Weights of a small GPT-style language model, trained from scratch on English Wikipedia.
Size: 11 layers, width 320, 5 heads of 64 (1 for keys and values), vocabulary 25376, 27.1M parameters.
Architecture: RMSNorm before each block, no biases in attention or MLP.
Each number is 128 + 24 x the weight over the matrix's rms, rounded and kept within 0 to 255. Layers, rows and columns count from 0.

# layer 7 MLP gate, 768x320, rms 0.119, rows 401-429, columns 240-319
[[116 134 136 150 124 117 140 121  81 153  92 122 149 137 121 144  80 147 117 147 141  92 123 144 106  86 151 157 101 125 111 164 121 100 148 116 151 126 142 163 150 132 141 143 120 131 136 130 117 101 149 146 118 152 102 115 116 135 132 124  95 103 132 131 121 121 129 135 150 155  99 134 141 115 130 144  96 160  83 134]
 [120 131 118 147  66 133 131  89 161  98 151 151 130 137 105 108  99 161 106 121 115 121  95 175 153 147 128 130 108 117 130 169 141 123  96 127 107 137 102 127 120 107 100 141 145 155 124 155 130 136  86 134  99 170 106 119 144 145 163 128 157 111 143 114 119 103 139 163 100  84 163  99 154  97 120 123 104 110  89 142]
 [160 145 115  76 117 130 129  95 109 113  97 121  95 153 114 131 143 171 135 130 129 116 133 134 117 158 146 103 161  96  86 101 123 195 142 112 153  95 103 123 143 131 132 131 113 116 143 152 127 149 107 128  27 143 116 108 150 110 178  98 148 134 145 112 152 144 167  92 142 163  94 116 134 146 121  95 120  99 143 148]
 [146 130 108  90 159 112 168 120 144 146 107 106 162  88  79  78  81 126 114 130 132 110 138  96 143  78 167  52 147 115 147 111 108 136 164 114 131 130 125 149  87  91 116  78  92 111 141 148 151  89 135 119 133 149 137 156 116 131 144 126 148 131 148 148 128 204 125 226 127 139 125 107  72 109 139 122 118 155 107 174]
 [126 107  71 109 155 164 130 101  91 145 145 135 122 158 172  73 125 106  96 154 123 133  89 120 117 147 128  95 155 127 159 141 129 105 132 107 131 105 153 137 127 190 130 124  75 102 145 109 120 117 129  71 143 124 176 128 134  95 123 116 137 115 128 117 105 101 146 145 121 138 135  87 105 153 124  94 162 131 135 112]
 [118 126  79 152 106 123  90 102 150 124  98 175 135 131  98 122 110 140 157 120 153 124 135  72 102 139 162 105  97 139 104 125 142 130 138  98 111 114 114 120 106  70 121 161  76 140 154 132  83  92 113 136 114 129 139 163 124 142 115 158 154 101 126 145 123 147 116 113 121 129 136 129 115 154 150 134 132 164 144 137]
 [115 109 170 108 111 150 110 120 142 121 157 138 110 152 114 158 145 160 121  84  81 151 163 106 160 126 125 185 171 109 126 123 104  99 119  95 134 138 118 132  81 149 105 141 142 135 117 120 100 111 162 133 143 111  92 143 101 102 112  85 156 113 116 111 135 177 143 118 129  99 174  93  96 143 170 143 110 114 178 113]
 [173 161 102 158 153 131 139 129  79 134 156 111 128 167 124 152 144 125 137 146 129 136 137  93 139 132 120 138 126 104 126 135 112  82 143  98 133  80 132 158 117 169  99 157 128 131 127 127 127 145 125 134 130  98 102 112 181 119  84 117 131 114  94 101 130 134 115 110 139 108  92 103 126 148 114  68 130 147 177 129]
 [153 139 163 150 113 160 169 127 128 102  76 147 148  96 189 132 102 146 136 107 108 104 133 121 110  85 156 143 120 167 107 138 137 134 146 137 106 105 132 151 125 122 109 114 138 120 111 101 116 120 115 107 145 131 138 131 123 170 109 116 117 121 150 108 105 116 145 147 160 126 118 120 108 158 121 141  98 130 111 122]
 [124 121 122 120 100 115 143 138 165 135 129 144 130 159 155 114 126 100 108 119 151 142 136 166 114 142 134 164 108 116 151 138 127 133 102 158 115 147  94 147  85 123 137 163 157  96 146 166  98 140 156 117 151 135 137 140 126 122 162 118 139 115 149 110 120 131 132 121 130 119 116 142 126 150 132 130 123 118 110  97]
 [150 174 163 129 121 111 152 110 117 104 151 125 149 127 116 132 162 104 139 175 119 146 136 147 127 155 150 138  86 136 148 117 107 129 157 145 132 113 128 155 140 169 125 138 131  74 108 115 154 100 159 149 151 123 163 138 127 125 129 130 179 107 110 135 154  97 135 126 115 143  86 152 105  78 123 128 110 147 113 137]
 [108 128  91 166 137 141 136 137 146 129 138 112 159 146 127 138  90 111  89 106 167 147  87 138 186 137 159 131 112 104 121 122 136 163 141  99 147 114 147 129 174 125 161 152 107 147  98 146 152 144 154 136 142 135 193 124 119 157 157 146 122 148  96 120 120  89 125 123 138 120 120 140 135 145 171  96 113 154 139 130]
 [108 130 155  93 146 127 121 134  86 150  93 110 121 180 165  99 118 166 122 128 111 136 123 169 137 125  88 132 131 139 126 164 100  99 152  84  69 108 100  39 114 127  97 104 191 153 173 156 133 127 120 102 121 112 124 118 135 108 137 171 117 106 133  84 159 120 147 120 101  68 103 114  91  88 162 113  86  74 151 117]
 [111 147 150 182 102  55 139  99 132 136 138  66 160 155 162 124 145 126 117 115 179 157 131 170 143 172 179  86 177  87 141 128 162  91 140 125 123 121 116 123 129 146 134 154 139 117 121 126 171 140 124 136 128 121 151 119 137 147  84 150 114 153 119  70 176 104  76 161 126 122 119 140 141  90  94 154  94 125 159 141]
 [ 98  69 113 152 124 109 135 141 134 168 140 151 120 119 124 155 151 130 163 179 118 126 153 123 209 121 106 179 170 148 160 137 123 126 128 130  90 121 185 132 134  77 149 129  98 122 154 131 133 122  77 103 122 113 107  87 130 135 130 131 108 116 124 129 119 109 138 137 148 150 121 111 104 110 183 124 135 105 142 186]
 [120 130 141 130 148 125 110 129 102 144 179 125 111 114 152 109 125 125 145 131 136 137 135 110 152 100 128 122 153 126 160 106 106 121 157  91 143 136 120 132 143 158 135 117 110 114  68 124 160 157 163 142 134 107 159  91 145 118 157 160 131 124 152 101 150 138 122 172 138 131 139 119 161 130 179 111 134 109  94 125]
 [142 177 133 154 159 111  99 129 144 131  75 134  91 124 117 115 144 164 153 141 130 149 137 125  97 135 119  89 141 151 132  72 158 101 101 129 106 159 163 102 117 104 111 119 133 148 198 121 133 113 111 130 169  84 133 141 111 121 123 103 143 132 138 135  68 135 162  93 124 142  43 136 161 128 114 105 138 112 159 145]
 [106 122 139 128  90 142 140 139 134 123 102  82 122 146  98 105 115 121 115 104 107  92 136  99 157 134 129  94 113 147 145 104 130  95 105  95 118 104 141 127 119 142  75 131 131 127 127  88 144 103 108 128 118 121 133 133 169 140 126 161 132 175 107 104 145 125 120 135  77 103 101 121 154 195 148 114 107  99 152 138]
 [114 108 152  92 124 143 155  79 141 112 139 127 132 117 125 103 108 139 105 118  90 140 123 141 158 120 127 140 146 106 121 154 158 114 128 108 146 211  95 155 144 140 124 131 112 123  94 184 140 119 121 117 134 118 140 156 122 147 114 132 109  88 119 106 129 147 117 102 143 156 180 123  62 182 128 113 161  79 142 163]
 [114 157 137 122 101 161 129 130 124 108 161  95 115 141  94 150 102 115 156 107 188 158 139 121  94  99 118 111 140 144  97 100 103 148 137 150  83 141 128 141 103 120 124 115 105 130 187 134  97 113 129 121  86  94 127 169 169 125 167  83 154 129  99 105 191 148 152 112 138 119 106 135  92 161 162 129 122 138 106 114]
 [130 104 127 139 171 141  82 156 104 128 172 114 102 134 146 116 127  98 112 139 158 105 153 151 161 107 135 106 148 101 149  97 132 134 124 102 123 114 147 138 128 146 137 141 125 163 143  88 139 141 107 140 113 166 150  72 142 151 125 125 112 105 151 112 175 132  88 121 123  85 142 153 147 135 118 100 143 133 116 114]
 [146 114 137  84 129 161 159 125 109 149 110 149 130  95 129 135 125 135 115 105 112 120 120 127 138 125 124 127 133 110 117 116 130 137 141 106 118 125  91 129 127 153 122  91 110 134 160  99 125 111 106 125 126 160 162 150 119 149 149 137 124 112 121 120 132  93 109 117 100 129 120 119 120 127 108  97 129 141 111 134]
 [126 156 115 171 119 125 122 154 119 142  99 126 121 132 159 115 142 115 128 162 108 117 154 137  92 125 107 140  99 101 129 166  83 112 111 144 143 149 110 101 143 145 151 170 108  91 118 149 115 172 147 122 145 103 128 145 122  73 141 149 110 132 110 138 156 137 118  80 149 162 124 139 109 145 121 144  94 110 110 105]
 [ 95 128 110 135 100 171 145 125 125 124 151 125 133 168 160 129 147 145 122 136 168 144 120 117 128 133 130 104 151 111 112  39 111 113 103 120 164 152 127 136  88 126 148 164 118 115 156 145 120 110 113  94 135 117 110 196 112 125 106 132 136 136 108  95 135 150 193 123 159 141 122 108 126 108 134  98 124 164 122 103]
 [ 89 125 131 179 149 127 128  95  62 183 136 163 128 146 140  76 103 113 152 159 148 126 134 105 126 126 105 138 121 100 144  97  97 106 101 155 108 142 124 110  78 151 114  96 130 132 133 150 104 121 129 169 140 115 125 106 158  63 163 109 103  87  95 101 126 147 137 102 102 131 102 136 141 146 163  77 112 139 123 103]
 [ 94 123 180 116 119 182  97 112 125  97  92 138 134 113 121 105  95 132 160  89 137 127 132 109  80  95  94 112 190  98 145  98 100 131 160 109 136  92 114 147 103 173 115 128 109 125 133 125 159 109 131 126 100 137 181 181 120  93 111 108 172 135 120  98 172 108  87 126 131  67 144 123 132 112  92 122 106 139 130 113]
 [142 116 162  92 128 132 141 113 123 119 123 162 145  73 115  92 144 159 138 133 153 114 136  98 145  95 126 134 115 140 147  96 108 138 119 163 140 137 108 101 122 139  93 127 112  85 113 129 114  99 129 106 114 128 124 122 126 124 130 164 123 124 140 192  91 137 126 182 105 115 100 151 110 108  92 140  87 117 142  95]
 [123 107 116 163 141  99 148 119 118 119 137 191 120 146 160 137 153 141 141 152 108 123 150 110 103 130 140 123 152 126 135 130  86 138 189 152  92 123 121 130 123 164 116 130 147 136 104 151 141 171 178 113 137 141  92 101 164 131 107 148 118 111 120 145 119 115  63 131 147  96 127 125  99 113 124 151 154 121 116 147]
 [101 151 162 145 152 141 128 112 137 150  98  91 146 127  98 124 133 147 164 148  75 135 164 119 191  77 101  94 127 124 180 126 131 140 134 104 130  91  96 123 166 127 149 117 109 105 150  92 148 137 138 158 123 104 179 138  66 133 137 152 120  73 134  94  77 113 142 116 136 132 105 129 173  93 126  83 143 171 129 128]]
# layer 7 MLP up, 768x320, rms 0.129, rows 401-428, columns 240-319
[[129 146 109 121 122  99 126 158 128 135 134 123 139  95 142 119 129 114 159 124 138 137 151 100 131  89 109 140 163 128  98 140 148 152 131 142 101 167 128 153 107 113 151  94  71 138  93  90 163 125 145 123 138 151 149 154 122 121 128 135 122 137 117 142 178 103 155 122 149  96 151 126 161 161 122  90 137 125 128 121]
 [140  76 153 151 137 147 145  78 107 162 139 170 111 129 152 144 106 113 117 116 128 136 132 139 127 109 127 116 129 109 121  84 134 147 106 126  97 134 135 119 114 152 126 113 113 120 122 117  93 134  79 147 127 133 145 115 138 156 102 115 149 149 117 134 128 167 147 159 146 174 167 107 141 152 159 141 112 132 107 116]
 [160 131 121 125 114 130 135 135 162 115 152 122  87 121 121 118 152  95 156  98 145 157  99 107 143 117 126  77 127 120 158 135 142 135 153 141 103 132 116 154 120 122 134 145  93  77 112 158 156 144 110 117 131 163 147  97 104 158 166 204 148  84 181 140  90 147 130 129 133 169 164 128 133 162 135 182 145 128 102 146]
 [114 116 160 143 164  99  86 111 100 161 103 125 112 167 149 137 157 115 145  99 122  87 132  97 106 193 152 153 100 112 136 138 145 130  81 123 103 160 111 145 113 133 131 107 113 134 104 123 109 116  85 134 133 129 137 113 141 132 106 136  77 102 146 111 133 165 102  68 138 150 147 165 131 143 111 151 116 111 140 115]
 [123 119 132 100 116 144 154 134  93 150 109 144 134 172 137 125 110 136  98 163 100 127 121 145  90 129 108  92 128 116 150 124 114 105 133 122 111 144  76  87 136 134 125 141 134 128 113 166 123 139  90  91 116 105 107 130 118 168  76 148 129 143  85 130 129 125 147 158 104 132 143 130 133 173 159 151 120 116 142 136]
 [132 160 119 170 118 110 134 130 131 126 142 126 108 128 154 131 105 158 145 133 127 121 191 178 154 164  88 145 162 114 134 120  77 139 100 126 156 111  92 138 157 100 140  80 130  93  98 139 100 138 107 113 110 167 132 124 167 111 181 132 131 162 141 127  97 127 108 132 164 119 154 131 130  85 143 109 112 129 127 100]
 [131 149 182 146  87 104 156 118 167 164 149  99  67 121 163 150 124 163 160 142 138 107  64 140 130 131 127 154 135 103 152 120 114  49 144 127  55 158 152  97 109 130 119 138 100 116 143 151 148 138 145  92  91 141 122 115  99 118 141 132 121 104 151 128 126 155 104 165 111  68 153 141 137 123 119 122 100 127 124 133]
 [131 127 132 154  89 129 142 120 181 150 131 133 138 128 110 118 132 119 162 152 135 150 119 125 137 118 137 149 114 158 126  96  97 138 164 141 156 120 150 101 120  63 128 161  90 119 129  60 127 143 137 136 121 157 105 132 118 130 133 109 164 116 171 130 173 141  92 121 154 128 127 157 110  72 140 113 144 134 143 162]
 [148 110 126  99  94 112 144 137  77 157 143  74  94 172 121 112 145 137 149 130 123 141 145 124 129 148 104 131 132 110 126 117 118 125 100 123 110 133 144  98 103 105 149 152 140  95 118 110 181 151  89 140  87 133 132 146 147 114 136 151 152 141 104 134 135 133 149 150 133 160 133 128 116  76 124 145 185 130 111 114]
 [114  92 124 176 104 147 148 114  61 116 168 121 120 113  92 138 106 102 121 143 129 148 140 116 129 112 127  89 131 137 107 112 135 140 109 116 141 142 129 104 116 125 116  65 118 133 159  96 125 121 109 133 128 106 155 126 135 152 121 146 136 118  91 123 140 133 105 158 133  95 131 122  91  83 127 150  95 140 122 159]
 [120 144 146  63 137 148 159 142 115  96  95  88 113 151 117 155 109 100 141  75 155 152 107 103 140 146 148 139 156  90 113 128 105 169 108 124 164 120 157 107 130 147 109 100 126 164 112 122 118 111 153 110 130 179 114 155 109 101 157 115 118 128 173 134 142  80 137 141 152  97 123 173 139 147 170  99 129  86  92 149]
 [114 147 116 103 134 114 128 116 131 115 128 110 112 117 150 124 141 112 122 136 113  99 103 133 146 121  91 114 124 129 115 147 153  95  93 122 102 151 146 107 137 139 141 139 186 136 159 135 125 110 209 139 121 140 124 138 157 132  95 125 141 100 136 142 187 120 128 131 164 116 116 121 127 141 104  88 140 103 141 102]
 [124 128 111 122 167 139 140 167 134 126  72 136 159 143 114  83 177 113 156 137 151 103  83 132 155 133 105 134 115 122  95 134 113  83 117 116  68  98 122 109 141 123 129 138 162 155 128 169 100  98 188 139 162 128 111 154 141 133 112 120 121 119 128 140 135  96  96 111 106 129 142 102 100  97 113 133 128 141 109 122]
 [132 136 101  99 146 182 181 136 177 109  98 109  95  95 131 148 120 174 117 146 161 158 173 159  76 118  87 119 138 154 156 108 124 193 161  66 158 129 150 129 110 152 140 119 118 132 139 102 123 145 157 179 128  77 124 155 133 117 110 164 135 111  74 133 122 134 158 139 136 118  86 108 114 152 189  90 155 136 133 114]
 [ 82 150 106 143 102 145  96 115 140 136 135 123 123 140 116  97 120 131 114 174 114 125 160 152 161 134 138 150  92 165 139 102  95 129 113 128 105 132 141  92 109 149 169  95  68 153 136 118 118 145 109 119  85 122 137 119 114 155 151 158  88 105  85 105 132 120 117 105 132 118 111  93 172 138 163 130 175 124 142 159]
 [158 151 139 104 154 127 117 140 136 133 154  95 128 144 117 139 139  88 133 121 173 156  96 112 110 119 142 105 141 168 174 170 139 129  98 147 152 176  85  93 121 111 130 109 124 136 125 123 110 131 159 125 170 130 130 146 114 135 121 138 154 142 111 131 106 130 161 129 106 155 122 159 153 138 115 132 114 137 107 139]
 [141 122 114 167 154 141 155 105  74 144 122  92 137 118 119 108 120  72 103 168 118 125  58 112 126 108 152 159 147 124 127  99 157 113 172 149 139  69 124 133 112  93 109 114 111 108 145  92 130 109 138 129 104 119 118 121 108 138 132 113 163 140 165 142 122 131 144  99 199 128 111 119 119 173 116 141 128 163 124  97]
 [167 133 156 120 133 151 123  86 156 140 128 105 111 142 121 165 132 122 163 138 134 154  94 107 140 139 103 150 165 124 112 145 129 155 115 144 189 134 128 104 142 129 143 123 117  98 104 145 125 121 138  93 147 125 120 125 102 102 110 144 153  91 130  75 132 133 147 117 143 153 135 160 102 105 110 120  95 120 115 109]
 [144 136 126 169 123 181 142 104 147 121 116 113 116  99 116 147 101 124 117 131 162 118 150 142 126 127 103 150 117 116 166 132 111 105 129 147 130 174  57 108 124  68 108 151  83 129 126  91 134 121 125 116 105 143 162  78 119 118 149 148 168 130 129 141 143 141 120 111 146 118  69 130 145 145 105 155 162 157  73 182]
 [108 117 126 115  90 153 124 151 152 159 192  55 122 124  92 121 112 130 107 124  80 145 132 161 147 161 141  95 126 180 153 130 100 101 120 142 116 109 132 181 145 155 157 144 113 145 122 106  73 163 121 158 115 105 108 112 148  96 148 168 119 131 138  91 173 160 152 142 159 120 165 136 107 127 160 116 145 109 174 119]
 [102  50 158 118 121 147 126 100 148 122  97 142 113 114 122 141 142 127 102 109 150  73 153 128 135 111 125 123 135 127 112  95 119 124  86 159 114 114 103 101 138 161 130 119 169 113 129 114 142 124 117 124 141 119 147 151 151 153 146 139 162 124 145 160 138 102 134 140 120 131 111 113 145 117 106 163 147 127 134 150]
 [151 164 104 102 104 146 188 139 114 142 157 112 140 135 142 129 103 133 125 116  87  89 154 122 177 106 134 122 111 135 117 127 129 138 141 134 153 108  83 113 128 109 159 110 100 121 139 140 148  84  97 137 103 155 116 151 133 139 142 120 108 114  96 137  98 140 106 128 118 139 125 147 116 135 108  92 131 146  96 113]
 [116 136 125 125  92 101 111  94 129 108 164 126  97  77 125 125 110 124 134 115 103 155 125 150 148 104 135 146  81 134 148 112 100 125 173 109 136 138 107 123  99 103 117 102 128 111 122 136 130  97 142 114 129 128 126 136 114 111 134 132 125  92 153 101  80 130 159 157 119 122 163 164 149  99 109 152 105 123 114 141]
 [137  97 106  86 138 115 116  96  85 129 147 169  58 146 117 128  92 125 135 134 126 154 130 164 128 166 162  93 136  93 150 136 110 121 124 138 137 147 120 138 138 138 102  91 119 150 125 141 149 167 157 120 139 134 157 116 113  91 104 163 130 122 131 105 139  89 131 161 143 128 129 186 123  72 129 122 120 177  73 134]
 [117 121 140 119 127 149 118 168 105 119 105 114 141 119  81  84 103 153 133 124  89 134 148  97 123 159 109 170 124 124 120 106 125 105  95 141 141  97 118 139 119 118 122 164 124 165 114 133 122 150 118 130 119 141 160  52 121 120 152 133 119 105 156 103 163 148  96 148 113 128 200 138 136 117 117  75 112 121 107 100]
 [ 98 117 119 110 109 125 111 131 196  87 116 107 140 100 137 108 145 102 102 111 157 140 171  90 114 150 125  93 162 134 152 109 126 172  87 117 136 156 125 100 127  89 170 103 136 127  93 121  98 105 127 132 159 182 109 145 149 163 127 167 130 110 146 161 144 112 171 134 108 158  86 116 134 147 155 111 142 124 135 102]
 [123 139 104 119 136 118 106 166 122 115 127  86 119 148 139 184 151 139  89 118 102 123 123 178 108 115 120 106 120 138 114 123 115 136 121 114 126 135  98 108 102 119 115 153 111 122 119 136 147  76 157 117 145 139 154 125 104 115 165 120 109 116 129 148 100 122 146  97 158 127 138 144 161 116 165 133 112 111 126 182]
 [113  77 160 125 161 111 118 111 113 139 163 189 150 153 141 141 117 123 131 140 116 144 143 167 136  83 108 103 169  64 108 129 140 161 126 146  97  94 151 163 142 145 132 116 137 133 129 129 126 144 131 131 172 120 130 123 170 127 146 132  78 102 148 127 112 137 156 126 150 113 132 144 148 121 123 136 164 131 173  94]]
# layer 7 MLP down (transposed), 768x320, rms 0.0785, rows 401-428, columns 240-319
[[120 114 137 132 145 119 120 128 120 136  91 144 129 130 121 122 118 111 150 157 148 110 125 128 115 132 169 127 120 101 147 150 137 153 122 145 165 125 144 100 122 126 118 150 162 161 145 110 114 139  93 124 123 158 120 139 160 117  63 155 146 125  92 111 107 129 108 139  94 129 159 123  89 111 120 151 152 145 140 148]
 [137 119  92 118  95 117 124 120 110 128  64 128 119 151 118 153 137  66 124 133 115  97 153  80 107 129 106 127 136 112 126 110  72 137 131 122 111 122 155 109 148  78 144 138 124 149 124 143 148 129 148 166 126 140 106 153 129 138 101 145  49 106 125 104 144 194 109  98 149 145  86 147  85 141 111 144 122  94 143  86]
 [136 130 188 112 104 126 144 134 121  98 117 106 166 135 142 102 147 109 153 113  95 115 136 125 110 118 135 114 126 126 111 138 108 117 145 162  77 184 149 123 132 128 100 126 150 102 155  98 106  93 133 175  67 137 153 159 131 117  84 112 189 149 154 107 106 125 156 102 138 152 117 102 116 127  94 124 137 158 129 114]
 [129 140 146 161 125  61  77 176 110 125 127  88 155 128 151 102 115  90 137 141 140 126 155 131  92 202 122 145 136 129 147 129 155 138 169 130  98 100 103 110  83 102 100 143 152 125 136 123 131 119 105 180  98 162 146 125 123 104  98 136 125 133 111 102 110 163  95 109 100 139 135 130 130 129 104 164 133 109 195 154]
 [136 150 156 177 119 130  92 180  83 181 125 111  73 142 117 159 139 144 126 125 134 127 147 152 141 172 126 121 134 158 106 136  95 142 128 117 144 156 143 147 110 156 152 115 103 126 144 134 178 136 111 127 115 109 146 131 112 171 107 160 163 118 119 115  96 117 164 185 141 158 120 121  93 150 115 179 107 130 109 122]
 [108 127 129 150 146 134 142 160  84  96 132 117 134 134 156 106 126 134 123 151 134  98 170 111 120 108 133 147 153 125 116 138 134 123 151 132  75 142 100 129 119 185 147 143 147 115 140 127 121 123 197 147 110 124  91 106 137 115 120  96 130  92  87 117 121 102  93  97  85 109 126 115 104 173 104 123 136 145 136 133]
 [147 126 154 129 126 122 152 100 147 141 103 124 104 118 119  98  76 215  81 117 108 109 109 102 130 133  98 125 115  85 148  95 125 109 106  81 145 120 161 149  90 185 126 101 129 194 107 133 138 132 109  98 152 113 123 101 125 126 170 120 112 126 114  71 133 148  93 128 108 160 153 150 132 113 156 166 142 124 178 177]
 [126 125 129 144 113 152 153 109 134 137 135 156 167 114 141 149 153 143 139 149 128 111 116 174 123 157 106 136 145 159 119 113 140 101 130 100 115 114 121 103 125 127 120 123 146 141 117 128 146 114 100 112 108  89 110 147 129 100 123 152 107 130 132 134 104 104 165 156 104 114 135  88 166 134 131 127  86 106 105  93]
 [150 106 155 112 150  86 154 116 120 166 174 151 100 134 152 102  99 115 204 112 125 159  91 157 120 142 111 177 197 143 120 137 124 132 143 134 122 177  92 132 114 129 140 127 151 136 106 139 138 113 148 162 105 120 148 133 165 138 112 122  73 139 157  84 111 151 147 128 129  99 123 133  78 131 139 111 134 111 140 140]
 [123 107 140 109 134 152 111 134 100 133 131  89 135 152 140 118 110 149 122 142 139 122 102 127  91 111 122 121 128 123 127 124 137 104 127 112  97 168 146 139 139 115 121 154 131 111 116 112 126 116 114 121  95 133 112 145 126 127 112  92 119 142 166 122 114 137  94 142 184 127 135 114 147 128 116  85 143 133 160 129]
 [112 108 104 136 174 134 130  84 120 105  89 127 107  61 149 146 127  86 111 103 114 116 101 102 127 113  76 125 166 105  93 107 149 119 112  95 152 142 144 130 135  99 124  82 187 146 129 113 113 139 117 136 107 109 138 104 134 129 121  97  96 118 102 124 124 143  87 135 130 170 111 102 130  97 146 143 176  98 124 161]
 [159 106 114 145 141 133 113 114 112 148 136 148 138 114 121 146  78 151 117 123 128 104 153 125 181 141 146 127 128  98 138 119 144 139 172  94 170 156 120 128 145 143 166  88 143 132 116 131  99 122 112 103 105 118 167 152  65 155 152 120  79 110 161 117 117 152 137 128  79 128 158 148  97  92 153 148 121 130 108 146]
 [100 176 123  79 147 145 143 159 148  93 137 125 114 113 123 112 136 155 108 141 106 194 135 149 112 110 155 104 125 115 127 133 121 127 138 149 166 124 107 161 123 182 139 172 103 116 152 112 114 115 123 118 159 126 123  99 172 143 101 142 126 122 132 102 142 157 125 127 136 199 135 152 132 120 171 126  99 179 116 119]
 [ 96 124 152 108 141 200 161 122 129 104 126 204  94 144 105 144 146 160 152 156  89 132 209 135 146 125 104 113 133 154 117 128 109 128 133 131 111 175 134 148  78 122  93 171 136 102 159 157 113  96 137 133 139  99 124 124 130 159 128 163 119 130  87 104 129  90 168 125 113  93  90  93 121  91 161 133 130 112  86 115]
 [114 141 105 136 106 130 131 134 109 118 128 101 133 192 144 132 173 123 163  78 108 110 136 130 132 105 163 169 123 144 151 144 106 184 100 132 110  83 183 147 152 149 153 106 135 123 143 155 134 108 128 163 143 109 149 142 121 141  98 164 139 150 134 109  82 150 139  81 141  80 141 158 147  94 157 132 119 134 165 110]
 [ 79 134 136 109 126 147 116 151 103 118 138 116 107 111 126 109 104 156 133  95 107 135 106 126 100 148 149 106  96 124 119  76 157 135 118 126  79 121 114 119 137 145 140 112 115 151 135 112 106 135  95 109 127 147 137 164 115  89 138  94  86 132 126 153 149 129 131 158 111 156 108 145 120 145 126 119 170 153 161 131]
 [145 117 116 120 122 144 113 128 153 132 124 109 148 118  97 118  91 142 116  70 121  80 165 118 181 140 159 169 143 153 110 141 154 160 210 147 116 153  84 155 132 105 120 133 152 130 127 147 136 107 132 132 132 146 108 159 125 144 108 132 129 150 158  93 175 126 153 124 153 118 116 153 137 134 112 140 113 128 113  60]
 [130 131 109 158 163 143  90 165 155  97 185 111 103 115 163 121 124 147 102 133 180 115 122 127 158 129 134 123 127 105  56  98 124 116 110  87 124 107 109 139 136 117 124 132 151 110 141 104 108 119 125 116 123 151 124 116 124 129 109 109 151  91 145 143  90 122 114 121 149 129 127 148 124 147 153 137 113 111 119 125]
 [129 130 143  97 116 135 150 120 112 128 163 155 115 133 129 177 131 135 148 123 160 148 147 124 117 132  88 141 122 149 123 180 156  73  98  93 147 137 145 110 141  74 112 155 128  88 138 146 135 144  95 122 145 142 103 113  71 133 115 134 140 146 103 119 130 144 130  83  98  99 143 140 135 132 102 133 101  83 152 132]
 [137 180 112 151 147 125 121 135  92 117 119 100 111 151  98 137 128 102 113 143 106 153 175  84 131 107 131  97 126 117 108 128 144 120 116 143 167 125 139 104  85 101 133  97 127  81 119 150 131  91 114 145  99 100 108 141 116 175 135 107 164 123 110 109 147 103 142 155 112 159 112 100 101 135 145  91 105  95 130 120]
 [131 160 126 139 141 114 122 117 115 122 115 148 181 169 152 177 145 184 155 107 114 134 112 109 132 135 112 143 146 131 156 112 150 143 129 123 117 134 131 124 123 128 118  88 149 122 140 136 127 129 122 136  83 134 125 144 138 136 103 112 126 158 124 106 140 164 129 145 116 137 123 123  66 128 136 138 135 148 134 106]
 [120 110 112 117 159 157 111 135 143 130 136 110 131 113 119 118 128 104 108 148 154 125 129 132 118 131 131 130 182 123 132 136 130 101 118 115 106 141 149 140 127 112 136 128 134 147 137 149 117 145 144 114 134 117 141 150 121 128 139 112 115 135 127 123 111 120 132 135 107 143 116 123 134 132 139 139 116 113 129 122]
 [137 105 118 115 171 153  88 115 111 129 102 164 140 112 137 172 152 118 116 117 150 115 112 114 121 105 116 141 143 105 152 121 150 115 153 106 127 111 139 125 113  94 100 144 145 140 167 139 144 116 118 101 139 115 153 127 122 129 159  87 129 177 114 142 130 132 134 109 166 117 144 119 122 114 107 134 140 132  91 137]
 [107 144  99 118 147 140 112 148 117 110  95 156 123 166 109 128 143 152 149 136 105 132 122 127 123  97 143 145  98 150 125 116 148 179 115 128 129 119 110 119 165  95 115 122 117 128  97 109 125 135 116 143 124 101 131 112 123  89 142 119 120 166 111 182  98 119 123  98 155  95 147 190 111 147 134  88  99 126 130 147]
 [121 128 126 116 112 147 140 127 114 163 144 116 164 132 131 121  93 140 140 160 135 143 102  65 115 161  79  99 114 133 139 110 177 164 157 125 127 141  92 149 125 115 153 124 118 144 134  85 124 134 153 109  93 142 111 105 115 147  91 121 212 135 144 163  78  98 143  98 145 119 137 110 138 151 101 131 122 139 114 120]
 [137 136 112 134  97  89 152 105 100 127 125 128 144 121  87  77 147 172 121 124 103 122 126 128 108 107 153 110  97 112 124 157 107 178 142 163 102 124 135 113 155 126 127 116 139 151  62 147 174 134 131 166 146 143 150 114 151  93  69 129 168  85 138 143 143 114 132 136 129 152 105 139 158  98 126 147 133 129 151 166]
 [128 120 117 154 148 110 135 126 116 152 101 132 139 151 150 143 120 134 112 114 116 107 161 145 146 125 116 124 111 105 134  95  91 157 126 161 104 166 105 123 132 141 125 119 110  94 133 129 125 102 125 135 116 132 110 125 128 131 127 139 130 135  86 109 142 142 155 142 138 132 149 159 118 152 111 138  95 115 111 146]
 [126 161  86 108  97 113 197 120 161 147  82 143 144 105 164 157  85 184 131 136  95 128 116 120 126 151 158 174 127 138 106 160 128 140 144 143 131 141 159 153 114 138 141 100 137 139 150 119 141 116 121 129 166  97 126 132 129 150 148 155  75 153 120 100 134 100 110 118 116 148 127  80 104 148 130 118 126 103 137 122]]